Each number is 128 + 32 x the weight over its row's rms, rounded and kept within 0 to 255. Layers, rows and columns count from 0. The size above them is the row's rms in percent of the matrix's.

# layer 3 MLP up, 128x64, rms 0.255, rows 43-127, columns 32-63
size [ 92  99  91 105 100  98 110 112  92 110  88  96 101 105 110 105 112 107  91  92  98 105  98  92 104  94  92  86  94 120  88 100  91  99 121  95 105  85  92 102 104 108 101  95  86 110  98  85  92  99  97 133 106 108  88  91  95 105 108 150 105  86 101 118  92 112  83 111 100  85 118  98 101  87  94  95 103  95  83 108  96 104  99  97  92]
[[161 153 103 146 173 147  96 162 197 122 108  81 108 163  93 202  79 110 108 174  87 169 123 140  97 110 128 126 135 124 102 162]
 [148 146 132 107 162 135 158 109 130  90 123 100 141 124 114 135  89 129 162 174 117  56 186  70 113 140 110 134 145 122 146 133]
 [118 107 111 114 114 112 120  82 165 105 122 105 119 129 111 115 121  82  97 117 200 148 144 100  91  50 112 173 156 129 140  82]
 [107 135 117  96 150 149 100 133 144 107 111 190 162  87 135  77 200 127 221  99 130 127 118 113 178 105 164 123 135 157 125  87]
 [ 98 148  95  99 187  88 161  83 104 162 142 153 144 233 142  98  71 114 124 194 114 119  80 101 139 157 132  99 147 134 118 111]
 [153 137  74 116 145 118 159 134 159 108  61 135  93 114  93  67 146  53  87  82 146 103 125 163 186  77  83 160 129  75 114 101]
 [106 118 130 136 112  97 148 142 168 121 112 121 126 136 166 118 185 168 149 103  94 140  79 160 117 113  85 151 103 129 104 151]
 [ 87 116 151 115 110 131  69 136 192 119 122  63 145 120  91 156  76 137 126 134 159 197 124 139  42 144 131 105 102 141 114 113]
 [164 148 140 164 136 162 141 126 114  92 111 137  46 111 183 108 116  96 172 100  88 163  80 171 119 191 131  90 117  90 111 146]
 [152 153  76 141  54 179 107 131 119  71 108 118  97 160 139  95 123 169 188 136  81 175 133 127 124 130 185 166 100 160 104 102]
 [139 162 141 132 151 187  91  75  89 142 145 143 136 140 140  87 149 170  92 126 105  91 126  75 106 133  68 135 201 161  96 141]
 [142 144  70 118  74 146 186  95 125 106  96 144 112 112  55 137 196 135 185 137 125 110 143 176 138 137 164 112 123 111  80 150]
 [166 153  78 105 168  77 191 107 124  84  84 151  82 143 140 104  94 139 167 150 111 144 168 132 121 161 125 127 105 116 115 144]
 [143 161 154 152 125 150 120  86  54 111 128 170 103 161 166  82 197 134 123 114  77 159 116 171 138 141 147 122 125 129 104  62]
 [161  91 116 148 159 138  87 137 159  97 138  38 106 166  46 165 100 178 139 139 115 135 100  81 124 141 112 150 127 106 129 119]
 [108 171 137 126 132  94 140 127  89 174 120 110 105 109 198 122 134 165 117 138  71  72 130 135 148 128 113 133 108 126 124 140]
 [143 123 170 124 108 165 122 106 111 171 154  57 110  89 103 127  33 107 141  97 153 113 172 149 100 125 147  98 140 117 115 147]
 [108 137 186 123 136 122 144 128 128 175 158 143 114 159 187 117 104 131  81 185 161 152 151 176 138 138  77 132 159 169  99  82]
 [122 132 115 150 117 156 116 168 141 105 143  77 141 108  97 121 162 143 139  71 183 124 166  99  99 109 136 176 151 121  99 100]
 [120 125 128 180 111 130 118 112 129 135 121 134 131 140 166 195 116  76 122 168 144 144  80 172 135 135 145 124 110  78 107 135]
 [103 149  70  98  79 167  98 132 149 137 106  98 138  60 121 169  91  98 128 101 114 150 123 156 111 199 184 114 121 151 126 166]
 [108  93  78 103  95 151 131 122 116 111 143  81 134 133  40 121 119 138 173  98 138 192 112 110 128 181 168 104 114 133 104  78]
 [117 128 127 128 157 189 142 131 110 119 144 122 117 118 113 119 172 152  60  95 137  68 172  89 101 110  94  96 120  99 113 134]
 [ 85 157 123 102 147 157  77 125 173 146 101 145 152 157  99 110 138 157 114 110 140 122 126 122  92  84 109 107 131 101 128 120]
 [157 131 148 118 164  77 142 121 145 124  83  73  94 129 120 177 109  92 146 123 170 141 186  79  75 112 125  87 152 181 110 170]
 [ 81  97  78 166 129 161 109 133 189 132 117  65 134 148  84 141  98 183 158  83 130 114 121 113 126 109 150 120 127 135 170 123]
 [138 197 176 199 126 210 109  80 105 137 119 133 107 118 131 142  87  83  79 159 122  67 104 142 171  87  75 126 134 144  96 101]
 [122 142  75  96 143 117 118 130 126  68  96 148  96 184  92 134 116 104 123 168 121 156  72 115 138 100  96  90  98  97 102 136]
 [101 167 173 127 109 151  56 145 126 118 103 192 106 168 101 125 101 176 157 152  52 102 122  79 121 142 128 114 137  86 165  95]
 [116 141 157 108 117 138 134 208 160 133 134  99 132 119 157 109  64 128 135 133 129  97  98 132  97 151  97 128  85 106 113 106]
 [161 173 210 136 104 127 135 102  94 108 103 106 156  56 179 166  85 113  91 117 103 112 156 130  89 167 114  40 164  76 113 131]
 [127 138 138 178 112 194  74 123 101 160 152 141 186 146  82 122 141 131 139 154  92 122  57 143 106 147 116  90 130  95 133  95]
 [113 114 134 136 168 136 107  95 162 135 122 117 127 221 103 108 160 146 136 117 140 119 176 181 122 132 138  96 139 130 173  60]
 [140 152 113 161  84 134 147 119 169 140 113 126 142 119 112 141 118  89 103 114 114 141 123 170 118 132 192 171 140 142 149 110]
 [123 112 132 100 179 158 180 147 153  82  89  98 142 117  66 111 139 158 143 137 183 126 186 126 183 105 143 117 186 104 118  66]
 [148  84 157  92 114 124 147 121  89 116 140 146 162  78 125 148 129 171 131  83  84 101  64 120 141 116 107 144 127 164 126 126]
 [103 120 167 108 127 147  83 150 139 138  87 129 168  57 139 137 149  97  94  96  98 155 128 195 184 155 176 142 120 104  85 137]
 [128 120 152 108 160  86 165  95 122 119 148 185  99 174 118 148 105  96  68 103 145 133 115 150 142 200 120 110  71 110  77 137]
 [135 145  98 139  55 147 149 161  77 129 138  85 128 133 130 103  76 102 108 151  93 142 167 198 140 105  71 136 106 121 190 142]
 [110  92  95  92  85 175 119 102 153 100  90 113 129  97  68 169 133 135 155 111 140 176  63 201 134 109 142 133 147  52 154  88]
 [152 127 121  92 156  77 175 138  89 107 132  94  57 150  93 178  98 159 119 138  61  76 116  87 156 116  97 120 134 100 117 116]
 [121 158 152 140 106 167  90 144 133 144 135  94 103 143 139 118 119  82  80 117  85 193 128 136 125 185 132 114 166 141 102  80]
 [ 74 175  82 103 169 108 139 145 133 144 119 126  89 148  94 112 124 151 117 180 183 144 161 159 195  96  77 173 136 111 173 101]
 [160 111 139 151 181  83 133  86 154  81 163 118 142 138 157 117 129 148 117 153 102  98  61 156  89 138  94  86 105 124  90 182]
 [123 152 164 126 102 156  89 115 138 169 114 152 123 115 127 131  90 206 129 127 161 120 138 121 133  97 114  92 164  90 100 105]
 [128 111 130 103 151 147 123 166 130  72 113 105 138 107  84 171 181 114  59 120 114 107 121  46 144 148 151 120 137 133  84 133]
 [116 128  90  83 130 113 147 120 188 121 104  59 150 100 125 131 156  97 173 126 160 126  73 147  71 140 102 106 156 133 122 127]
 [107 113 183 121 122 108 133  97 123 127  28 145  82  85 132 135 101 153  95  63 144 164 108 134 104 134 102 135 101 143  90 136]
 [178 115  78 199 134 137 128 102 145 150 113  99 100 110 106  82  99 189 153  87 118  76 148 140 158 122  88 122 152  84 143 102]
 [143 139 125 173 128 101 144 112 139  86 132  87 178 105  91  87 125  81 136 112  59 181 168 139 167 135 122 111  91 118 191 104]
 [129 123 144 143 106  92 112  86 120  69  93  59 128 101  44 178 138 140  85 111 140 137 109 106 106 162 176 143 122 136  99 150]
 [136 107 122 131 112 138 125 155 139  70  97  64 169 116  72 155 157 138  99 116 109 113 171  82 177 107 170  82 170 112  90 110]
 [106 142 105 163  92 132 141 161 167 114  65 148 126  71 156 137 101  74 116 173 123 181 202 191 120 103 142  83 126 118 109  91]
 [ 98 107 149 131 158 131 140  94  72 112 171  98 121 155 129 127 124 138  45 134  85 105 186 136 160 149  94 125 163 115 123 104]
 [119 135 149 156 123 143 112 149 105 103 143 220 137 154 145 122 145  90  93  94  37 132  80 168 156 169 170 122 111 147 129 156]
 [ 92 130 144 205  93 148 148 107 133 114 143 113 155  83  82  96  86 104 149 107 114 142 108 186 164  57 178 117 156  53  91 121]
 [131 117 167 108 119 204 145 154  96 140 195 105 140 180  92 107 164 124 107 167 105  64  96  78 142 140 120 155 120  99  85 152]
 [102 152 130  70 141 215 180 160 117 136 154 175 116 192 168  90 153  98  71 162 123 114 128 128 134 136  92 178  94 100 119 117]
 [145 156 144 148 160 150 194  98  83 146 148 183 147 170 142 114 123  97  53 164  88 131 103 143 193  82 188 135 113 108 123 107]
 [100 115 141 102 115  73 143 142 193 165 153 109 141 119 111 167  89 122 110 133 152 148 107 124  96 109  98  85 102 109 128  82]
 [122  81 116  88 160 140  99 179 159  95  59 137 126 118  94 141 117 101 133 113 161 103 157 154 129 168 134 129  78 118 163 148]
 [181 151  80 104 205 101 109 139 140 116  76 122 131 178  86 157 151  92  91 111 132  85 107 144 124 104 140 127 159  97 103 122]
 [172  95 120 147 124 173 162 122 115  77  99 141 131 141  72  98 173 148 111  92 122 170 157 142 127 143 136 124 142  80  64  79]
 [124 141 147 148 117 121 163 143  69 158 172 109 148 157 107 144 132 138 101 206  84 139  47 125  86  95 134  81 136  95 144  77]
 [ 95 145 118 163 124 146 164 130 140  52 104 115 124 105 103 123  69 126 131  88 104 167  91 135 156 146 110 125 115 152 104 116]
 [ 43 110 120 110 117  93 116  97 186 169 109 108 182 124  96 174  73 105 158 144 157 113  74  44 133 115 153 141  98  92 119 122]
 [142  87 119 135 142 213 108  74 131  62 111  62 130 100  52 144 142 140 115 168 170 182 169 112 161  95 112 105 183 131 101  82]
 [ 90 162 150 186 111  75 145 178 159  92  91  83 167 106 104 145 151 140 134 115  82 171  91 115 106 129 146  68 159 100  87  99]
 [ 72 156 141  81 157  87 113 134 146 171  97 105 152  69 146 163 103 156 127 154 181 129 143  88  77 136 159 143 174 103 147 114]
 [164 100  81 130 126 133 152 138 120 125  94 155  43 124  74 131 101 119 141 128 129  89 136  96 139 121 136 203 128 118 149 144]
 [161 129 109 225 127 191 120 146 116 141 110 182 126 158 140 146  88 105 166 149 112 100 115 121 111 140 145 129 119  96 145 194]
 [122 111  54 154 180 109 112 112 131 190  79 134 153  81 170 108  86 109 173 155 133  84 122 167 132 136 120 132  71  89 169 168]
 [ 90 149 120 128 150 107 155 158 113 163 131 176 129 172 184 129 133 143  97 143 100  83 115 130 144  83 103 121 152 122 146 128]
 [138 121 127 177  84 137 106 128 122 148 164 182 100  84 183 125  77 119 156 128 137  90 134 191 137 134  70 147 108  82 180  80]
 [ 98 135 102  88 122 166  92 105 143 188 163  69 170  99  94 152 122 113 127 128  81 174  86 151 172 195 126  96  97  97 160 103]
 [ 54 138 125  47 114 101 169 118 108  98 106 117 112  82 133 132 109 129 111 135 144  97 129 100 155 142 115 112 123 171  86  72]
 [105 129 106  92 150 151 138 111 190 103 124  72 128 153 136 149 126 126 128  96 115  74 173 123 126 118 129  94 106 129 134 133]
 [112 133 137 128 120  98 140  86 109 119 121 144 184 141  74 158 177 127  99 134 167 116 129  83 159 145 176  90 169 155 103 167]
 [116 196 119 116 107 110 129 127 122 115 173  69 121 165 110 124 122  75 157 128 109 107  99 111  55 133 134 138  60 146 116  98]
 [ 98 149 112  84 130 111 114 125  99 158 146 174 180 126 159 113 137 131  53 104 118 120 170 150 135 124 114 126 161 130 122  92]
 [138 135 136 177  56 108 158 124 160 147 123 190  84 122 116  48 108  93 111 157  96 128  67 151 163 155 113 149 165  95 113 123]
 [141 151 109  95 145 110 105  96 102 114 131 106 145 106 203 100 150 148 150  88 106  98 155 150 112 162 120 144 136 122 128 148]
 [152 191 135 108  90 141 114 146 114 176 157 138 125 165 131 139  42  64 158 178 147 130 120 139 141 106  94 103 114 119 178  99]
 [115 130 154 146  91 139 121 123 127 134 117 155  98  81 126 115 150 137  71 135 151 200 141 169 141 135 193 141 151 171  86 105]
 [166 182  87  83 103 133 120 146 110 118 131  98 123  66 127  91 101 151 133 144 128  88 105 124  68 147 120 107 131 163 105 167]]
# layer 3 MLP down (transposed), 128x64, rms 0.374, rows 43-127, columns 32-63
size [114  85  80  92  91  87  79 119  79  82 149 115 142  81  88 114 115 134 106  86  93 110  92 126  87  99  98  88  88  96  91  75  84 119 109  83 106  89  93 119  90  86 124  74  92 101  79  82  95  83 129 126 105 127  77  96  75  90 113 156 117 104 106 125  90 102  86  78  96  96  79 105 114  79 104  79 115 108  76 116  72 118  82  75  82]
[[158 164 113 150  94 167 124 123 122  89 113 178  81 141 133 133 103 121 166  92 112  80 102 183 174  85 126 169  97 109 126 142]
 [126  85 159 171  76 141  74  95 192 107 133 138 160 100 155  66 168 136 161  98 118 194 133 196 108  86 143 147 124 133  99 142]
 [109 152 145 146 143 109 123 135 128 138 113 121  88 120 169 120 169  93 181 172 108 130  62 125 185 130 144  92 183  89  80 178]
 [103  89 148 146 103 164 107 178 114 142 197 167 142 132 112 115 158 111  93 119 123 127 110  98 119 145 128 132  87 108 110 195]
 [106  91 141 108 112 131  81 160 119  88 131 141 145  50 136 109 147 148 146  81 111 192 158 167 145 122 129 184 109 148 146 148]
 [124  87  82  52 148 119 144 139 102 167 154 102 111 120 182  63 138 171 145  81  78 122 108  90 111 132 126  62 139 153 177 133]
 [154 148 167  75 174 150 110 137 105  86 129 137  86 119  68 118  41 133 135 173 144 113 170  99 117 137 187 103 102  36 143 123]
 [ 84 106 129 108  60 142 152  93 167 143 133 176 172  65 137 151  97  98 111 130 175 172 142 152 187 125 123 173 103 153 140 117]
 [148  90 122 124 151 124 135 161 147 138 182 119 140 137  71 172 162 126 146 161 207 135 145  70 116  82 178  82  89 128 144 136]
 [155 135 127 101 160 118 175 122 161 167 109 166  91 100 130 118 135 198 139 118 141 166 142  52 135 118 199 102 171 139  96 168]
 [156 185 168  89 136 127 141  84  98 130 149 110 122 109 169 147 131 142 114 218 100 123 162 166 129 151 135 140 105  84 111  95]
 [154 161  76 126 124 160 201 104 122 145 108 133  97 140 112 123 148 141 156 170 160 139 145 128 141 114 137  89  66 141 121  93]
 [156 128 137 130 134  75 118 114  93  74  77 108 138 132 166 100  45 128 159 148 122 112 118 181 129 114 121 170  98 143  73 107]
 [ 91 118  97 119 125  95 166 153 149 132 117 132 112  99  79 148  48  96  80 184 152 113 130 132 141  75 128 110 130 100 162 139]
 [156 156 132  97  82 115  76 110 169 136 116 164 142  84 123  40 138  99  80 127  96 124 173 199 185 109 110 127 119  87 115 140]
 [180 189 133  62 111 148 125 109 167 146 115 123 138 220 114 195 167 138 171 102  82  96  73 140 118  95 147 110 143 115 170 121]
 [ 79 107 131  59 103 224 121  98 130 115 102  77 174 145  61 142  66 114 117 177 135  99 161 148 164 166 116 168  99 110 135 122]
 [135 160 128 144 140 110 116 147 215 116  75  72  63 154 100  78 135 164 141 103 104 122 146 176 111 130  77 121  91  56 139 145]
 [134 160 104  80 111 172  84 110  82  86 106 150  79 138  45  99 124 118 167 123 137 132 162 128 138 111  92 125 121 119 122 139]
 [ 89 111 121  75 100 160 160 160 140  97 142 133 141 115 127  84 164 113 135 117 184 117 197 127 121 125 145 165  95 157 124 124]
 [ 96 116 164 153 123 202 171 131  46 145 146 116 146  82 105 106 171 127 148 109 180 120  88 106 132 133 148 107 196 130  87 114]
 [ 91 127 189  99 117 136  99 139  94 203 180  82  88 111 138 120 111 109 168 163  84 151 142 114 156 117 157  61 181 121 124 167]
 [139 151  81 141 108 134 166 214 146 189 149 145 125 143 192 119  97 117 122 148 129 103 107 133 114 141 164  84 109 127 203 214]
 [ 83 192 151 107 147 148  90 131 161 162 123 106 217 180 105 138 125 168 111 162 109 103 146 145 118 105 101 130 135 168 150  40]
 [123 133 117 154 137 143 140 156 118 141 132 193  85 189 194 139 100 118 150 172 159 124  44 148 188 147  95 181 103 125 183 131]
 [124 128 152 159 164  38 145 115 147 144 116 102 139 103 151 128 175 118 129  92 106 114  80 159 147 129  99  87 141 150  24 173]
 [160 118 135 151 131  78 141 129 147  59  98 134 157  83 109 119 161 161 193 104 212 139 103 112  94 146 180 152 139 142 122 166]
 [133 136 174 135 138 103 145  70  70 141 119  91 109 125 150 118 152 122 113  87 138  76 162 111 122 133 153 115 208 115 163 122]
 [ 98 118 113 127  89 106 208  82 116 130  96  93 108 131 191  92 142  87 131 116 142 128 135 149 148 116 139 151 147 201 106 118]
 [161  94 125 118 150 126 184 126 172 133 199 157 172 114 128 153 124 113  80  98 113 115  73 132 173 156 148 143 144 172 137 174]
 [166  82 172 154 154  81 157 126 146 124 197 171  80 144 133  84 106  93 112 134 142  75 176 150 141 141  94 108 122 168 155 150]
 [165 125 135  97 174  86 127 142 123  91  95 124  48  96 157 185 128  72 100 111 133  86 199 151 154 125 138 157 110 126 105 148]
 [109  93 125 183 109 129 111 106  82 194 126  56 124 132 171 115 109  97 112 124 166 112 127 108 185 124 153  79  92 179  68 159]
 [126 132 138 195  82 139 150 152 102 122  52 157 107 148 185 137 116  86  88 105 115  90  48 124 109 139 133 106 180 103 135  99]
 [119 106 117 132 156 128 160 159 158 153 101  78 168 126 113 192 142 194 145 126 184 183 132 126 112  69 178 155 165 186 162 151]
 [105 100 156 109 103 114 134 148 183 118 165 173 121  97 114 147 125  92 150 137 212 167 139  74 154 141 142 173 127 153 159 177]
 [106 122 103 117 193 136  89 162 149 125 167 109  81 104 125  97 135 110 113  96 179 102 112 143 169  88 195 110 132  87 151 167]
 [166 148 112 155  88 141 165 126 157 127  72  92 100 168  94 127 167 130 115 211 116 109 146  95 155 113 102 146 168  75  97 181]
 [ 87  86  91 188 130 155 150  97 137 114 132  61 132 133 165 155 158  74 118 155  97 114 121 121 160 131 108  71 116 159 189 123]
 [125 101 112 144 107 140 130 123 133  87  95 137 126 166  71 137 149 110 158  87 133 172 121 159  97 166 103 147 139 157 133 128]
 [ 74 110 134 135 140 153 105 136 146 137 127 152 155  69 116  96 114 126  78 134 183 177  80 150 116 138 142 164 122  47 154 114]
 [111  69 121  99 147 137 121 144 138 121 124 148 124 151 198 107 140 144 153 106 140  61  48  69 129  90 104 122 139 133 206 173]
 [ 57 152 100 164 139 127 121 146 134 120 155 101 107 128 122 152 171 102 191 159 159 138 141 113 121  85  69 188  89 138 167  57]
 [161 174 122  96 118 147 125 186 112 117 114 108 132  89 122 107 127 123 155 117 161 164 173 133 156 103 164 199 174 163 193 102]
 [162 140 137 110  71 135 119 160 119 116 157 121 145 145 179  87 152 146  80 134 149 140 125 114  99  58 161  88  64  52 155 101]
 [119  89 173 165 136 134 158 155 122 177  87  65 136 130  67 130  87  91 132 144 138 157 130 117 176 118 127  80 192 101 193 110]
 [120 115 170 150 140 151 130 183 104  91 142 151 139 146  88 124 143 204 119 132 179 128 167 126 138  96 147 107 102 106 141 131]
 [141 121 104  61 157 132 224 142 115 157 129 142 141 165 131 112 156 143 118 197 130 113 103  89 117  87 136 100 127 130 131 128]
 [146 122 164 120 127 135  64 140 141 102 120 172 124  76  82 143 187 167 104  96 195 127 135  75 153 135 135 202  51  83 144 177]
 [102 138 110 103 170 102 155  86 115 112 123 108 127 119 150  72 154 158 154 110 174 144 109 104 152 156 154 172 145 143  76 108]
 [151 150  96 124 156 144 116 115 177 130 140 101 163 146 164 131 123 113 113 153 120 115 160 133 112 138 126  89 134 113 146 110]
 [122  90  69 135 139 129 115 176 141  94 118  56 136 123 147 143  59 124  57 142 162 107 103  79 161  94 183  71 172 124 117 151]
 [ 89 144 109 175 156 111 110 141 162 125 136 115 139 166 130  66 160 175 130 129 113 139 158  88  98 145 160 111  96 162 129 152]
 [125 117 161 167 122 139 107 117 100 138 125 168 205 100 140 142 113  88  72 127 174 146  90 174 158 184  95 114  86 168  93 108]
 [116 160  89 169 124 101 152 144  71 160 164  63  76 151 117  91 123 154 103 168 155 133 105 126 132  77 155 113 100 173  73 172]
 [141 162 137 103 106 153 129 106 138 106 199 163 110 166 114 168 124 152 108 130 130 202 146 111 117 109 149  80  99 154 149 122]
 [120 120 127 129 157  56 121  82 157 184  72 157  95  69 124 107 107 117 161 125 151 171 120 163  77 156 164  74 151 121 131 126]
 [135 113 146 178 133 101 116 124 109 130 109 124 151 142 112 163  91 218 117 128 155 130 121  80 164  84 159  78 185 178 123 155]
 [ 93  96 133  82  98 138 146  97 137 123  54 121 127  75 115 153  63 159  88 148 130  86 184 184  93 116  77 100 137  79 142  96]
 [151  81 164 119 115 125 143 123 184 166 123 148 102 122 107 174  77 155  94 131  94 127 149 121 133 120 111 177 123 140 133 121]
 [152 189 118  70 129 103 178 101 156 107 115 131 133 187 167 124 108  71 103 153  89  96  93 136 196 119  98 122 112 172 155 143]
 [ 87 108 133 107 170 160 175 174 143 154 107 145 113 138 167 148 129 148  95 136 114 134 119 184 184 115 122 154 142 153 146 132]
 [100 138 114 129 109  79  83 134 147 137 139  99 144 113 119 137 109  50 113 112 101 125 107  75 112 185 147 117 134  98  99 102]
 [107 144 171 168 164 101 141 102  70 191 110  97  95 115 140 172 135 147 135 124 148  90  26 136  72 140 146 164 137 129 121  73]
 [169 112 113 173 121  71 219 116  99 154 163 175  59 190 110 160  93 115 146 101 104 104 118 151 133 122 132 141 196 185 111 162]
 [164 108 160  66 164  88 187 120 158 165 137 165 136 159 154 118  90 126 134 125 118 114 147  98 178  92 130 167 118 108 127 141]
 [ 79  97 189 143 124  71 161 164 119 170 157  79  81 116 155 120 188 128 166 102 128 119 158 112 142 160 155  78 133 153 177 132]
 [156 116 130  97 141 204 102 101  96 119 141 162  78 159 170 117 115 102 119 123 190  68 172 155 159 119 140 148  83 132 127 157]
 [132 108 158 182 146 115 122  84 128 127 128 168 143 143 147 155 147 101 149 156  88 129 122 145 135 183 189 113 110 150 100 123]
 [205  90  79  67 129  85 125 106 149 122 166 131 100 136 163 135  85 174 122 106 122 117 125 102 152  98 139 145  96  99 111  96]
 [110 148 174  82 139  84 152 148 147 150 156 113 157 129 129 163 188 166 111 145 169 174 169 127 158 156 161 147 180 171 140 108]
 [124 140  86 153 175 103 116 112 110 179 161 132  89 111 117 134 124 154 123 175 120  56 108 139 110  98 152  82 149  77 150 123]
 [154 120 184 156 123 153 134 122 145  81 126 198 138 128 133 148 106 133 182 111 126 115 189  50 127 169 107 115 105 119 134 129]
 [ 99 158 134  76 101 101 123 125 164  72  89 107 145 164 112 145 150 135  98 133 138 117 121 102 101  63 120 145 216 119 130 134]
 [ 71 105 127  93 178 133 111 152  79 131  99  78 142  57 193  89 148  69 105  74 147 114 106 105 157 185 103 142 128 148 165 138]
 [130 111 119 221 153 150 110 153 128 174 143 126 135  94 134 126 110 153 124 117  95 149 114 148 119 115 140 124 120 173 138 153]
 [112 121 120  79 146 117 122 144 151 196 108 108 206  76 127 139 162 159  91 150 126 150 129 165 119 106 135 213 140 206 159 132]
 [154 110 165 158 113  98  65 133 169  43 128 101 145 121  88 148 136 131 175 108 119 120 140  96  59 129 127 122 168 152 186  95]
 [133  65 129 118 154 141 125 121 104 123  93 142 110  83 118 105 124 128 127 110 176 124 144  84 165 105 142  84 244 131 167 133]
 [109 134 103 122 119 106 134  93  87 108  77 134 159 133  72 125 134 182 144 144 122 156 172  84 157  91 158  84 124 132  73  89]
 [128  79 125  93 109  94 137 123 152 146 148 123  51 141  81 129 104 129 131 132 144 125 130  73 149 115 211 194 141 118 181 125]
 [154 113 100 131 111 148 180  56 111 146 181 158  91  99 152 137 177 206 190 128  87 151 160 119 114 114 107 107 154 102 112 105]
 [179  62  91 157 114 135 116  93  91 134 121  88 113 135 120  62 167 125 174 139 135 158 136 101 160 120 156 103 174 121 125 155]
 [106  96 150 135 106 102 140 103  94 102 163 123 128 112 136 125 189 144 132  91 136 132 147  76 111 167 128  86 103 166 201 138]
 [135  74 119 133 108 142 110 104 106 126 114 156  94 176  93  95  88 151 101 135 152 107  92 107 184 121 109  77 102 102 137 131]]